config.toml
n_layer = 11
d_model = 384
n_head = 6
n_kv_head = 6
head_dim = 64
d_mlp = 1920
vocab_size = 6311
activation = "squared_relu"
norm = "rmsnorm"
norm_place = "pre"
norm_eps = 1e-06
positions = "rope"
rope_base = 20000.0
rope_fraction = 0.75
qk_norm = true
attn_scale = 0.185
bias = "none"
tie_embeddings = false
parallel_block = false
extras = ["local attention windows", "shifted keys", "gated attention", "exclusive self-attention", "value embeddings", "value residuals", "hashed n-gram embeddings", "an embedding shortcut", "learned residual scales", "capped logits"]
init = "normal"
init_std_qkv = 0.0375
init_std_o = 0.0
init_std_up = 0.0375
init_std_down = 0.0
optimizer = "muon_variant"
lr = 0.00261
lr_mult_down = 1.5
lr_head = 0.00582
warmup_steps = 0
schedule = "cos"
final_lr_fraction = 0.03
batch_tokens = 131072
seq_len = 4096
doc_mask = true
train_tokens = 480500000
steps = 3666
dataset = "wikipedia_en"
Each number is 128 + 24 x the weight over its row's rms, rounded and kept within 0 to 255. Layers, rows and columns count from 0. The size above them is the row's rms in percent of the matrix's.

# layer 2 MLP up, 1920x384, rms 0.0623, rows 1830-1856, columns 256-383
size [ 95 102 105  93  96  96 100  96  75  96  94 114  97  97 101  98  91  92  97 102 110  93  94 102 105  91 104]
[[148 130 121 110  90 114 121 169 144 101 125 126 146 118 131 147 131 154 191  74 136 103 137 139 136 131 170 151 132 168  83 125 135  81 143 109 162 146 143 158 122 144 124 162 100 119 132 127 111 162 143 133 115 167  95 156 188  75 126 106 117 122 102 125  93 113 112 150 116 140 105 125 113 131 133 151  70 168 111 106  73 128  86 117 148 117 117 120  99 115 128 167 155  75 164 102 162 141 139 115 151 141 134 164 128 114 157 116 125 121 150 123 159 138 120 153 107 144 131 127 134  73 142 112 165 140 171 118]
 [143  96 137 172 144 137 149 165 162 121 112 107 145 113 127 122 115 142 114 100 159  94 131 119 157 162 161 183 108 112 173 121 111 184 104 116  60 142  91  79 151 159 115 116 173 120 119 127 125 101 135 129 125 167 153 142 113 115 120 136 147 146 125 147 116 134 152 163 134 149 163 118 118 168 124 123 131 133  90 132 128  68 118  84 127 169 123 131 151 149 119 109 138 145  78 119  99  97 139 124 144 142 115 131 164 133 109  97  89 116 128 127 119 117 143 145 137 154 152 151 107  81 148 121 139  97 176 128]
 [153 130 154 135 110 124 127 103  96 106 121 113 149 148 105 103 112  96 148 128 107 147 115 174 119 106 131 127 163 114 103 152 136 104 161 109 106 111 133 149 120 116 114 158 141 111  99  91 121  88 142 147 136 148 155 120 143 144 118 158 155 105 112 131 136 108 139 160  91 145 150 124 117 109 124 166 107  95 146  97 132 154 154 111 166 118 139 155  97 140 126 127 138  96 172 119  92 141  71 189 144 151 137 134 120 136 138 141 108 127 130 156 154 139 129 109 155 158 144  92 103 187  94 132 121 144 136 136]
 [139 174 142 124  97 106 120  79 128  81 140 129 122  85 135 118  89 170  87 157 107 123  84 108 121 123 111 137 137 106 182 133 144 132  87 120 148 153 142 114 121 157  99 145 149 141 109 118 153 152 119 178 101 157 144 115 128  96 136 114 122 140 138 176 125 172 121 162 172 151 104 146 170 117 128 156 132 166 117 113 122 139 133 116 108  93 181  97 109 143 117 150 134  93  97 192 148  96 122  86  89 130 127 136 143 100 159 132 148 103 159 136 109 135 133 139 113 123 137 115 131 154  94 130 142 109 159 121]
 [112 105 166 146  94  90 139 132 120 133 122 110 113  83 137 114 132  70 117  92 113 102  97 126 116 172 129 132  83 141 118 118  95 133 121  90 141 139 150 146 122  93 143 124 176  98 110 105 147 168 112 148 105 148 136 102 137 113 130 131 136 158 101 117 141 132 137 122 133 164 131 134  97 123 155 135 111 153 179 126 157 118 146 104 118 124 144 143 154 132 144 154 131 147 153 146 101 127 136  92 123 143 124 128 139 140 124 154 161 155 124 143 115 147 128 143  89 121 143  96 136 134  94 111 159 135 122 114]
 [117  88 149 108 153 129 105 123  89 140 112 109 156 119  98  87 152 155 105 150 181 112 194 167 116 114 120  83 130 139 102 108 135 145 113 135 117 188 142 128 137 114 100 146 131 110 146 155  84 141 144 133 115 128 141  96 104 132 133 155 192 124 164 152 162 158 145 161 139 145 118 138 171 160 118 146 114 164 207 142 142 135 101 128 132  93 126 118 116 135 105 140 144 125 141 142 114 102 132 113 128 169 115 125 177 142  89 160 159 150 127 119 145 129 168 156 125 129 108  88 124 113 123 188 125  90 113 173]
 [ 96  92 127 110 130 112 122 162 121 153 126 112 112 111 109  91 124 143 148  95 135 112 108 105 147 119 163 131 149 127 126 125 136 145 121 151 117 164 135 173  99 116 116 131  87 150 111 127 134 164 114  69 112 160 106 127  85 154 122 101 137  88 138  69 149 105 145 120 120 122 127 108 147 127 151 125 111 162 106 145  84 148 134 132 164 104 105  88 141 161 120 151 119 114  99 157 143 140 120 105 120 155 184 122 103 119 129 133 166  90 139 106  96 168 141 139 171 112 100  90 114 184 108 198 134  97 106 102]
 [136  91 133 134 128  76 149 128 133 122 145  92 151 175  96 147 159 107 122 103 128 135 117 144 118 125 120 151  98  71  90 124 150 124  97 115 133 128 129 127 156  87 129 139  65  88 143 132 120 121 124 139 132 107 165 117 103 134 114 104 148 117 152  85 203 141 110 154 125 124 149 125 132 112 141 133 112 156 108 182 143 123 136 136 120 128 114 176 183 158  93  82 155 110 117 128 150 103 118  72 117 122  81 132 138 127 150 122 103 144 109 122 155 138 121 185 112 147 124 140 106 168 148 135 156 115  74 132]
 [ 98 111 118 108 114 141 142 123 120  94 145  94 122 138 147 116 138 122 106 161 163 137 125 120 101 103 173 126 112 147 180 121 115 117 117  97  97 159 187  86 122 104 140 164 140  91 132 116 132 129  89 163  80 129 112 139 106 150 119 149 195 118 139 109 125 122 163 108 169 100 157 123 160 112 149 109 134 106 135 119 169 118 144 149 145 155 131 142 139 130 137  99 129 129 128 136 113 138 165  91 150 113 116 130 106 138 157 101 126 100 111 157  92 137 124 126 119  70 155 124 142 111 143 144 123 145 151 139]
 [ 98 166 142  68 151  79 142 115 126 131 154 125 153  93 137 105 118 138 121 146  96 129 104 113 164 145 155 126 161 112 137 168 144  97 163 105 154 146 100 137  96 120 155 161 103 121 143  94  97 104  71 131 118 142 110 121 124  93 148 111 145 144 136 114 138 161 153 128 124 158 118 126 110 117 159 102 165 154 155  75 175 151 156 162 177 131  87 123 127 186  76 156 107 134 123 109 125  95 134 188 145 143 146 128  91 155 122 121 171 166 150 160 115 117 176 130 122 118 107 153 152  90 127 112 176 117 153 157]
 [127 122  92 105 131 182  83 131 154 140  85 113 118 109 140  94  96 134  96 149 102 173 148 109 126 125  76 160  92 125 102 141 130 137 135 143  89 157 116 152 124 151 104 112 122 134 128 168  85 109 123 129 108 114 125 106  92 134 131 125 145 107 111 122 110 149 121 145 124 151 106 147 108 155 145 102 141 129 141 135  77 152 109 132 141  94 131 144 117 119 132 123 124  83 132 132 122 122 161 138 107 144 126 156 118 150  97 141 160 153 117  97  88 125 126 135 158 170 134  81 202 142 110  98 144 154 138  92]
 [187 143 124 123 132  69  87  99  87 113 128  85 113 107 136 124 112 179 163 138 135 117 169 153 162 149 116 124 102 125 131 115 136 123 128 145  77  93 129 138 105  76 140 180 149 150 126 118 109 114 154 151 143 108  86 129 124 138 139 120 149 140  92 140 113 121 106 114 118  94 146 165 162 109 136 127 141 138 124 103 121 110 130  74 125 107 141 107 125 133 127  98 141 138 161 137 131 102 126 101  97 175 123  72 148 156  75 143 143 133 157 146 120  90 123 109 122  87 143  88 128 118 139 169 153 115 126 116]
 [102 137  94  95 124  96 141 116 100 134 134 151 137  88 140 123 147 146 130 125 143  81 105 124 116 138 142 144 141 101  91 110  98 108 136 134 148 127 124 151 182 166 125 117  92 121 104 124 130 118 198 130 153 153 130 118 131 132 148 173 144 109 153 159 107  86  93 140  96 137 147 115 143 147 152 125 117 155 138 116 113 142 143  98 116 160 101 102 138 110 146 131 142 120 138 107 116  90 140  95 142 133 129  90 135 146 154  92 122 145 136 143 116  98 136 101  90 148 167  91 117  96 147 121 118  92 141 166]
 [104  80 118 157 104 111 148  82 114 148 101 120 137 154 111 187 163 134 123 150 129 117  96 149  67  88 136 135 128 158 160 126 103 118 134 109 162  99 131 123  58  87 155 114 142 121 108 162 143 139 169 103 126 130 118  76 135 131 120 116 145 130 177 138 124 141 116 104 122 171  90 133  93 124 128  94  86 126  68 149 130 176 123 139 125  97 115 147 124 146 121 145 119  96 122 126 152 124 170 149 176 155 105 130 158 132 141 154 111 155 104 139 128  86 111  84  74 108 149 120  99 131 110 135 140 134 158 161]
 [135  71 115 150 156 186 131 144 116 154 120 114 146  96 135 132 151 137  98 173 104 110 151 129 153 112 140 146 117  67 126 158  91  92 128 143 153  94 120 114 137 111  98 106 173 130 147 136 136 118 104 105 125 122 136 133 128 110 141 182 186 126 163  95 121  65 126 129 134 120 114 158 122 149 108 110 127 145 153 163 101 132 135 129  73 148 134 136 115  86 187  99  99 127 149 130 164 125 126 153  94 125 158 112 103 116  73 146 125 109  72 105 107 119 131 124 121 108 136 124 111 141 106 116 134 114  67 134]
 [117 135 119 106 129 123 123 146 141 125 165 107 131 132 115 111 146 133  98 135 126 162 128 122 151 132 107 148 150 132 130  86 154 112  91 125 147 124 119 149  84 151 151  72  97 102  75 130 201 163 132 155 153 141  96 145 124  54 138 150 145 139 146 119 185 112 172 148 163 111 124 147 124 122 133 124 125 127 110 163 134 140 133 132  70 101 104 117 189 106 125 115 131  95 115 143 187 119  80 139 116 124 100 120 117 136 119 139 145 150 140 170 100 122 124 111 110 142 142 148 136 124 125  74 121 118 131  86]
 [115 122 102  82 157  96 145 122 162 103 141 128 125 110 125 151 147 141 122 116 140  92 173 144 135 155 112 112 134 125 164 119 116 194 162 110 171  89  99 119  89 146 137  88 129 127 143 123 144  95 152 139 152 137 109  91 145 117 125 107 151  89  55  79  79 134 155 112  91 139 136 109 142 148 115  77 158 129 118 104 157 147 127 137 137  96 106  92 108 148  86 115  73 100 114 111 116 129 103 143 162 125 100 131 127 133 130 148 117 125  93 158 103 119 140 112 152 104 134 133 183 156 152 135 159 103 158 143]
 [159 101 107 154 130 127  98 113  99 119 119 108 141 143 112  88 113 127 132 120  63 156 121 167 119 135 141 136 175 140 152 108 171 129 101  99  65 168 109 155 162 129 131 153 110 121 159  71 160  90 116 124 109 107  78 142  92 160 138 134  53 114 104 110 112 119 143 161 140 111 102 146 122 132 152 105 122 151 128 134 120 156 124 136 115 108 140 122 177 123 120 152 175 142 150 111 140 141 166 139 144  85 123 121 126 142 113 105 141  93 121 133 142 120 120 100 112  89 105 117 156 119 142 116 148  83 111  97]
 [117 103 112 141 164 128 140 120 135 114 128 103 107  76  70  96 164 124 155 125 101  93 124  87 123 187  89 136 148 135 105 120 116 116 146 159 138 111 127 201 140 140 119 103  79 115  98 148 102 115 175 131 114 135 153  91 161  95 113 141 139  94 124 129 111 154 137 146 170 139 100 153  89 118 137  79  87 101 119 137 131 160 149 123 138 149 125 111  92 153 127 135 144 104 153 129 139 148 136 115 101  88 122 148 106 132 101  93 159 131 103 110 116 128 191 113  87 157 185 134 161 141 154 165 144 118 172 110]
 [131 110  89 111 135 115 152 108 141  67 120 122 129 109 187 160 121 178 147 147 140 178 138 127 122 119 151 140 151 144 120 108 135  79 122 151 108  99 125  89 145 153 166  93  77 119 124  66 162  85 151 144 142 131  75  90 119  92 109 132  83 126 130 146 104 107 167 147 139 118 111 140 121 118 117  98 151 133 160 175  77  97 113 105 116  67 140 149 136 148 129  87 107 138 132 101 130 136 143 128 111  86 149  96 107 130 136 104 131 117 176 123 113 118 140 115 122 157 117  94 103 118 104 116 153 139 113 147]
 [ 96 131 134 165 128  89 123 144 125 167 141 111 123  91 151 137 172 113 130 136 160 129 111  71 111 128 159 141 130 119 162 149 100 137 112 158  83 111 125  68 186 116 134 116 105 121 142 154 124  82 149 103 108 131 143  98 129 161 139 153 116 123  79 184 126 163  95 115 121 124  82 100 139  97 129 123 149 177 148 131 119 124 139 153 115 124 143 153 129 170 152 127 168 122 130 147 161 106 108 167 144 127 121 177 159 153  95 111 164 176 113 119 116 150 161 121 134 179 144 164 101 101 125 162 132 109 147 155]
 [145 115 134 160 112 147 139 123  93 101 155 146  93 106 119  94 129 148  85 127 100  97 114 123 112 168 149 121 143 114 117  99  99 121 121 166 115 169 139 139  98 133 136 126 148 143 136 149 129 134 116 116 150 121 152 131 140 122  96 146 113 182 144 163  92 144 117 125  89 118 109 127 147 121 125 137 101 181 125 124 123 136 106 142 124 117  89 128 112 141 165 142 140 122 112  85 104 132 140 114 120 153 135 148 160 173 131 173 155  70 115 102 105  94 104 133 128 101 113  99 137 167 157 105  85 141 124 110]
 [131  77 183 135 117 123 104 109 146 109 169 143 144 107 177 129 151 153 170 116 104 134  83 126 140 157 146 120 127 159 137 118 104 110 138 120 130  96  86 157 124 166 107  90  81 123 135 115  96 110 155 118  98 101 148 110 178 115 119 132 145 153  99  97 109 145 105 110 170 140  83 141 152 128 175 141 102 164 135 159 141 151 134 101 144 115 134 135 134 123 135 107 125 102 153 125 104 186 175 112 137 146 110 110  85 179  93  84 108 140 135 175 135 139  96 172 122 113 131 115 159 109 164 150 131 104 145 162]
 [112 153  99 127 163 151  98 123 117 128 115  85 128 111 149 163 137 123 166 147 131 129 117 177  58 102 102 146 121 104 111 138 141  82  95 129 111 126 128 171 156  95 134 146 115 129 121 108 102 156 170 164 141 117 142 116 101 139 141 144 107 142 133 166 150 150 162 161 118 175 158  88 102 157  76 173  75 142 174 151 169 107 140 171 125 132 131 132 122 166 142 130 135 138 181 141 139 147 157  97  99 129 139 100 164 128 172 113 138 132  92 165 110 131 133 100 106 128 152 118 121 150  95 128  92 160 141 110]
 [157 170 175  52 135 124 148 130 112  87 142 125 148 125 138 114 150 111 129  88 156 118 126 135 102 124 121 137 116 130 133 135 124 143 105 121 132 122 103 112  94 137 134 113 115 174 111 124 152 120 119 143 148  94 104 141  97 137 138 136  99 131 136 132 150 166 123 139 111 155 169  82 122 140 151 105 116 158 145 135 193 119 110 101 107 175 146 126 140 137 107  98 141 115 146 113 111 150 121 167 139 100 113 119 137  93  90 149 118 122 139 163  88  87 148 105 125 178 165  80 124 119 166 120 122 111 165 132]
 [154 158 175 162  54  90 164 123 146 162  86 150 125 133 105 106 140 106 140 125 137 103 174 132 108 135 165 121 116 149 130 159 170 137 181 140 137 110 117 124 100 104 138 141 108 109 138  80  95 128 138 131 131 129 130  99 137 118  99 109 116 144  97  77 122 104 171 173 129  90 132 140 162 109 105 103 174 100 111 136 103 122 135 177 140 134 164 142 113 137 156 131 119 131 142 138 122 167 119  93 133  95 137 110 145 144  92 116 147 132 109 132 134 152 109 141 133 159 126 101 134 147 143 101 102 113 121 108]
 [121 112 160 129 152 145 138 154 101 144  88 157 114 137 120 118 100 109 136 136 138 101 152 161 183 124 114 117 137 171 144 118 103 136  98  99  97 100 116 173 132  86 124 139 115 116 118 193 137 104 135 145 137 103  71 155 110  72 141 145 118 130 134 110  95 122 187  74 119 119 156 147 110 138 154 129 151 101 137 111 117 175 166 104 156 117 139 119 109 120 145 142 105 184 106 105 155  94 131  97 106 153 147 176 112 151 160 147  82 130 112 142 104 159 121 161 106 149 128  90 127 135 190  96 118  84  85 117]]
# layer 2 MLP down (transposed), 1920x384, rms 0.0866, rows 1830-1856, columns 256-383
size [ 91 100 105  98 100 105  96  96  92 103  98 103  98  97 102  95  95  98  99  99 102 103  98  99  95  99  98]
[[138 128 175 136 141 110 159 163 113 109 133 147 112 119 165 119 117 114 114 128 121 136 121 104 143 119 153 178 159 110 111 108 131 144 107 118 108  99 159 132 111 124 104 105 153 148 111 140 154 111 136 123 168 140 137 161 121 173 122 119 166 110  97 153 149 122 196 156 105 113  85  84  99 108 113 154 126 109  99 106 150 119 133 118 105 157 119  91 156  86 134 117  93 137 110 117 123 122 129 131 128 139 122 106 111 160 143 109  83 121 123  96 144 125 136 105  93 156 138 121 112 104  90 126 133 183 138  94]
 [155 158 133 123 156 144 124 127  86 121  99 111 152 144 131 103 134 123 127 201 109 141 122 169 112 128 133 119 116  86 137 109 123 132  94 173  89 111 128 155 112 112 135 156  99 164 132 149 148 180 147 164 153 117 104 113 120 128 111 145 181 172 114 157 124 121 102 123  89 121 177 136  85  98 142 152 163 137 142 121 112 127  99 150  74 150 149 126 142 121 108  99 119 152 147 106 152 119 142 143  93 143 102 125 105 142 155  88 150 108 115 126 144  88 157 164  97 122 110 151 109 117 101 117 121 122 138 132]
 [107 113 120 167 167 151 122 153  91 126 177 149 144 130 118 141 123 114 123 136 141  87 122 151 159  94 131 145 145  91 170 130 127 124 158 132 103 133 119 133 141 113 146 101 152 147 157 124 156 123 157 136 177 142 134 124 109 124 131  86 105 127 123 130 128 127 132 146 152  84 124 132 107 136 136 152 103 154 158 150 112 106 157 124 111 119 160  91 155 146 119 138 143 137 135 161 177 145  86 159 152 153 149 127 133 111 138 123 143 113 153 139 117 141 136 134 160 100 166  86  97 140 109 118 113 136 134 159]
 [119 153 136 130 175 133 146  84 122 147 102 132 111 135 142 123 124 150 155 104 124 137 167 164 166 138 156 113 121 157 123 100 154 110  98 166 136 135 110 114 141  78 141 143 109 132 167  96 167  86 160 131 106 147 146 117 131 147 131 139 148  91 116 124 112 158  76 125 141 132 125 143 113 135 158 107 160 132  98 160 144 143 132 109 129 158 140 103 131 114 111 147 111 136 146 136 170 157  83 141 132  97 115 129 120 144  90 122 101 120 117 146 146 139  78 133 128 111 149 114 158 155 149 152 126 150 103 182]
 [106 128 108 112 106 117 118  90 144 141 103 127  90 149 170 158 135 135 113 155 139 147 107 107 128 125 113 100 106 132 129 125 123 167  67 152  89  85 156 152 120 114 101 168 152 173 133  92 120 114 103 104 148 101 115 137 183 152 111 114 135 125 134 157 107 100 161 141 145 122 141 148  95 175 124 135  82 148 146 115 137 130  90 111 116 130 140 152 136 132  99 147 153 156  96 123 148 131  97  88  73 107 104 133 136 120 116 113 138 164 116 137 122 120 119 153 101 111 105 122 117 128 118 103  98 104 176 143]
 [126 194 123 122 161 146 162  87 143 125 136 120 146 172 108 116 111 134  93  99 139 137 133 107 157 121 140  84 143 135 129 148 120 147 171 141 167 109 116 151 161 129 127 182 148 201 121 113 165 121 116 129 145 134 152 156 117  95 114 134 116 124 175 131 158 132 153 126 133 121 119 129 128 134 126 173 171  85 116 154 162 122 129 129 115 104 114 123  82 141 117 140  99 103 153  91 137 129 114 103 125 141 135 144 102 120 115 148 123 105 121 167 148 145 149 127  94 122 111 102 133 159 103 134 126 105 118  93]
 [107 126 122 161 105 104  88 108 107  92 121 142  90 100  86 149 107 121 148 137 127 133 140 114  99 134 142 122 141 121 114 142 123  99 179 183 135 133 130 146  87 123 171 116 145 152 106 128  84 131  99 144 111 159 162 154 141 138 166 112 136 112 141 145 152  80  89 153 125 112 125  83 160 116  98 167 114  98  91 131 155 153 143 109 186 119 107 143 118 143 100 119 126 132 113 145 104 127 164 151 121 139  81 167 131  86 112 156 163 117 104 118  97  75  90  88 102 139 107 147 137 177  47 142 107 111 164  98]
 [166 124 103 139 145 142 166 112 111 163 134 139 121 117 106 163  90 120 156 130 108 136 135 133  88 184 147 157 130 100 134  85 129 174 136 162 111 119 123 141  91 123 135 196 114 128 106 127 134 120 139 141 164 128  98 155 115 125 148 118 149 102 148 138  92 155 122 145 140 116 129 140 156 150 126 122 118 128  95 185 153 102 140 146 135 157  90 138 131 146 114 172 124 144 103 134  87  76 140 143 172 117 113  87 113 143 137 116 132 129 141 136 120 177  90 151 169 153 136 124 152 105 171 143 124  90 111 132]
 [127 130 121  98 121 107  97 118 162 124 138  66 102 102 120 130 183 129 140 103 110 116 104 128 101 129  92 108 120 146 168 137 106 110 162 147  94 173 155 159 137 141 173 119 173 139 107 119 144 145 146 114 122 111 151 160 139 162 122 162 123  92 126  84 131 139 114 130 105  92 130 145 127 146 106 105  95 110 133 127  94 101 140 121 123 134 135 119 141  89 116 145 165 122 122 110 132 114  99 162 164 104 138 106 109 141 112 139 159 125 126  91 161  88 141 160 123 135 131  94 123 145 120  98 148 137 143  86]
 [199 131 106 117 118 183 123 112 111 157  99 105 134 144 107 157 113 128 178 157  97  97 106 121 112 155 136 109 158 109 102 125 124 131  99 107 101 159 167 102 120 143 161  93 140 140 161 125 124 146 136 107 136 123 130 114  97 145 143 112 147 113 139 107 127 139 122 114 144 149 132 147 100 114 129 127 178 150 113 134 107 146 137 114 135 127 138 117 111 100 130 124 104 163 127 121 128 134 107 127 133  95 125 161 158 134 124  99 106 121 117 140 120 142 109 169  96 142 152 112 144  89  81 139 142 127  83  93]
 [167 133 115 135 111 154 157 107 126 120 137 115 124 113 101 162 152 142 139 132 104 102 132 114 100 124 147 150  78 111  83 126 113 137 136 107 119 147 170 113 116  93 145 172 138 122 146 161 117 123 148 100 156 116 116 103 167 137 131 140  99 151  93 125 103 137 141 145 149 106 124 102 114 139 148 107 119  80 129 166 128 140 112 120  93 146 121 139 113 126 119 151 147  87 128 116 128  86 131 132 117 130 110 142 164 117 125 138  83 126 139 151  91  92 143 116 130 141 121 135  96 124 102 141  96 134 105 143]
 [159  85 115 123 175 140 134  68  76  86  89 141 103 115  88 108 166 123 132 112 118 141 167 125 170 148 121 162  89 107 130 176 153 134 145 119 125 163 154 166 115 121 164 106 110 138 159 106 132 106 135 114 114 127 160 106 119 120 154 144 111  92  99 139 171 117 103  90 132 127 127 181  72 157  98 154 189 134 128 160 130 130 130 150 103 135 150 104 112 121 119 117 142 172 117 124 112 129 110  58 114 108 101  80 155 165  75  97 110 168  95 127 103  99 125 126  67 121 121 102 145 134 143 142 113 120 139  88]
 [103 152 143 137 122 130 157 157 111 112 135 147  94 131 130 163 149 136 180 121 133  57 153 148 120 155  86 140 144 119 131 130 107 133 135 158 141 111 108 141 119 117 126 134 103 123 126 114 163 136  98 154  73 120 131 114 125 134  87 172 134 106 120 116  89 132 110 138  92  93 132 163 129 154 135 120 106  98 125  94 130  98 158 121 110 123  97 111 124 155 158 106 140 129 122 117 127 131 100 141 134 154 125 148 135 147 136  95 136 156 114 139 132 139 123 146 147 140 147 170  83 126 140 111 135 119 103  92]
 [ 92 150 120 136 127 121  94 146 142 143 121 122 148 137 142 126 120 141 163 127 116 109 161 115 100 156  96  36 150 102 156 160 124 145 126 134 126 149 118 136 130  91  98 112 133  98 147 139  95 142 114 109 113 142  95 122 140 148 139 145  86 130 106 142  91 116 100 139 122 125 116 139 162 165 138 138 114 129 141 135 103 155 145 161 104 160  94 124 135 154 118 136 116 168 184 111  96 117  76 121 119 127  97 152 152 131 141  94 144 149 141 144 194 144 147 123 154 121 146 112 113 164 154 146  86 182 142 125]
 [104 135 122 116 163 139 118 118 141 120 127 150 101  86 141 171 148 134 122 141 163 133 181 100 160 147 121 157 137 106 118 137 152 120  81 120 112 104  81 131 144 146 126 104 134 111 145 166 160 143  97 154 135 151  88 149 207 135  96 149 169 134  98  99 110  89 128 118  63 110 150 146 135  97 174 105 149 108 106 117 125 165 132 159 125 166 105 119  97 131 174  96 107  88 159 111 126 119 117 101 131 153 122 171 135 128 162 154 134 131 145 170 137 153 156 166 141 152 113 116  96 110 138  98 148 134 132 139]
 [152 110 124 149  93  56 122 171 123 109 137  99 164 149 122 120 121 123 110 129 115 132 126 149 158 119 141 125 112 134 142 158 146 122 108 109 138 139 162 156 114 160 133 174 119 144 122 127 102  95  93 140 118 185 100 104 161 114 114 132 128 114 133 107 180 118 103 121 137 135 157 130 114  84 147 123 131 146 161 137 149 163 103 142 141 118  89 105 104 110 116 128 143  86 151 140  83 132 109 132 133 132 157 174  96 146 124 158 125 115 129 119 121 113 149 138  90 109 111 118 141 107 153 135 149 125 138 113]
 [169  78  99 149 152 151 158 145 131 137 170 110 147 134  99  97  91 139 161 156 152 141 106 132 142 136 110 147 158 156 112 131 127 123  83  94 124 119  91 122 129 113 137 150 113 168 116 139 108 102 138  98 118 147 126 112 179 148 119 163  99 203 140  88 112 136 129 122 132 132 152 163 141 109 120 153 107 152 133 129 160 133 126 126 117 162  69 109  95 176 148 123 161 126 113  93 115 142 148 119 139 132 127 120 168 115 121 140 112 123  96 162 110 128  73 117 141 110 151 130 106  95 113 126 118 144  91  93]
 [108 152 121 158 118 136 172 132 138 147 106  78 119 118 125 155 144 132  83 122 139 139 174 125 110 167 132 159 157 117 125 129 114 145 109 147  79 159 128 134 133 111 173 110 114 139 114 202 104 124 123 121 176 133 134 135 147 149 171 132 165 117 100 118 103 112 127 113 146 100 137 116 124 141 110  97 140 113 104 157 121 147 155  68 151 121 142 141 124 107 149 103 114 174  93 132 123 137  92 114 125  87 105 104 147 142 146 129 127 154 121 129 118 128 156 119 107 165 146 141 161 115 148 132 124 132 144 166]
 [146 139 130 140 144 166 147  93 132 128  93  84  86 121 126 130 138 128 104 162 136 139 175 149 101 118 142 121  96 117 115 116  90 123 142 119 129 154 134 108 145 139 150 126 100 108 132 133 128 155 159 115 115 102 174  86 107 140 120 103  95 131 122 117 148 122  80 122 136 171 117 102 103 122 129 146 123 106 107  84 132 123 134  57 165 101 146  94 116 119 124 160 132 145 156 136  85 169 116 140 153 147 134 162  96 129 137 132 172 131 146 180  93 132 136 175 101 129 125 137 108 170 140 112 135 135 112 100]
 [155  86 133 159 151 130  70 132 175 145 148 162 100 108  86 129 120 127  94 132 105 105 158  74 113 121 101 125 121  79 185 110 137 125 122  99 119 137 133 139 142 122 127 151 146 162 129 139  91 110 147 135 185 125 165  84  99  68 110 134 130  80 204 163 157 124 146  95  68 118 138 146 135 120 125 113  91  96 138 130 129 134 135 165 167 121 117  99 148 143 108 141 113 121 171 104 159 166 114 156  86 142 114 111 119 107  83 128 136 113 129 160 120 103  79  81 135 172 128 122 139  84 131 161 127 123 118 135]
 [140 141 146 117 159 143 115 144 103 162  85 100 100 126 161 143 110 111  84 150  95 139 156 119 109 160 132 111 123 132  93 111 121 144 134 134 115  90 168  80 154 148 107 126 149 144 129 118 169 114  87 140 157 129 120  98 132 115 116  51  94 132 115 124 110 103 121 104 144 123 141 125 131 118 112  98 140 119 170 113  97 143 124  89 160 101 101 143 173 131 140 119 128 123 159 122 133 119 178 179 123 155 114 150 134 128 150 175  68 116 145 141 120  96 121 114  97 169 130 142 115 128 120 153 148  74 153 117]
 [174 151 136 147 147  96 130 103 128 137 123 144 143 127 149 127 164 121 170 137 107 119 134 111 143 130 116 151 134 108 100 164 141  97  99 128 138 112 142 134 115 102 114 189 107 171 180 114 126 127 133 118 109 106 134 122 151 119 145 106 150 153 114 157 115 116 148 130 106  96 137  76 174 155  81 148 146 142 136  96 167 125 165 154 127  89 122 131 137 123  98  89 142  97 137 140 106 120 121 127 124 164 128 149 111 123 116 128 145 165 112  98 111 108 140  97 100 162 140 143 139 106 138 125 135 122  82 106]
 [112 102 127 132 144 131 104 136 161 103 130 131 154 127 144 115 118 165 142 128 170 139 148 135  96 131 126 119 116 151  99 131 125 135 125  96 133  76 100 153  98 145 166 144 135 115 161 165 140 150 127 150 150 143 141 126 151 125 143 153 145 172 158 144 124 146 139 147 146 100 157 152  84 141  93 157 123 136 137 169 132 113 124 107 131 166 110 125 143 141 132 100 115 111 132 143 161 105  98  86 119 133  96  93 114 114 126 119 131 104 126 156 101 115 106 171  92  94 155 100  86 140 121 122 129 136 162  97]
 [121 153 112  94 129 153 145 166  99 105 110  64  83 105 144 124 164 109 169 175 101 162 112 162 113 111 132 131 137 143 169 162 104 112 109 112 127 115 141 175  67 125 117 108 146 164 107 190 155 135 134 120 109 126 133 115 158 144 138 138 129 107  89 127  98 121 110 168 104 141 160 132 159 118 118 136 123 117 151 113  96 116  92 119 113 121 146 126 164 119 104 194 120 127 117 114 141 147 122 105 126 104 118 163 149  99 116 142 121 156 116 156 112 145  78  97 156 125 141 101  70 130 144 138 144 138 118 137]
 [110 128 109 131  83 133 167 147 121 128 132 111 144 133 116 115 180  77  96 109 115 118 133 113 139 131 105 138 149 128 151 135 102 113 111 156 154 128 167 101  98 123  65 142 143  99 121 147 146 161 139 119 111 121 102 200 128 147 127 124  71  85 129 124  92  78 128  98 136 158 127  92 128 175 187 112 166 163 112 127 131  76  88 113 167 135 117 109 116 113 142 159 139 140 113 149 145 129 113 133 141 105 130 115  96 108 148 122 126 132 173 112 155 119 178 133 173 138 108 138 122 171 185 171 130 113 114 110]
 [129 101 150 121  86 176 114 147  99 133 152 126 145 157 191 118 125 139 132 139 128  76 148 109 116 105 115 117 160 148 119 134  99 134 147 143 107 103 142 149 129 112 115 116 160 133 137 121 111 149 172  84 144 119 173 151 177 156 156 108 122 102 175 132  96 135 122 101 161 116 121 182 147 120 131 104 154  80 125 166 115 116 105 139 132 111 106 126 166 154 173 135 145 128 110  98 120 136  93 180 192 112 127 110 169 169 155  85 139 133 119 127 123 114 142 110 119 113 103  98 142 145 110 153 151 152 164 147]
 [152 112  87 134 145 139 120 154 123 114 122 130  87 155 129 159 119 175  88 102 162 112 143 119 149 131 118 122 128 164 101 101 144 130 142 148 126 125  99 152 104 131 137  76 117 146 134 118 143 108 156 135 120 134 127 122 149 114 123 112 110  83 112 138 122  91 102 103 123 125 127 132 132 108 155 152 115 126 113  94 110 175 139 100 155 148 108 161 132  93 159 158 108 128 103 154 134  94 175 139 136 159 104 136 143 149 147  76 143 129 146 139 144 114 133 144 133 201 115 125 136 122 152  48 135 181 153 125]]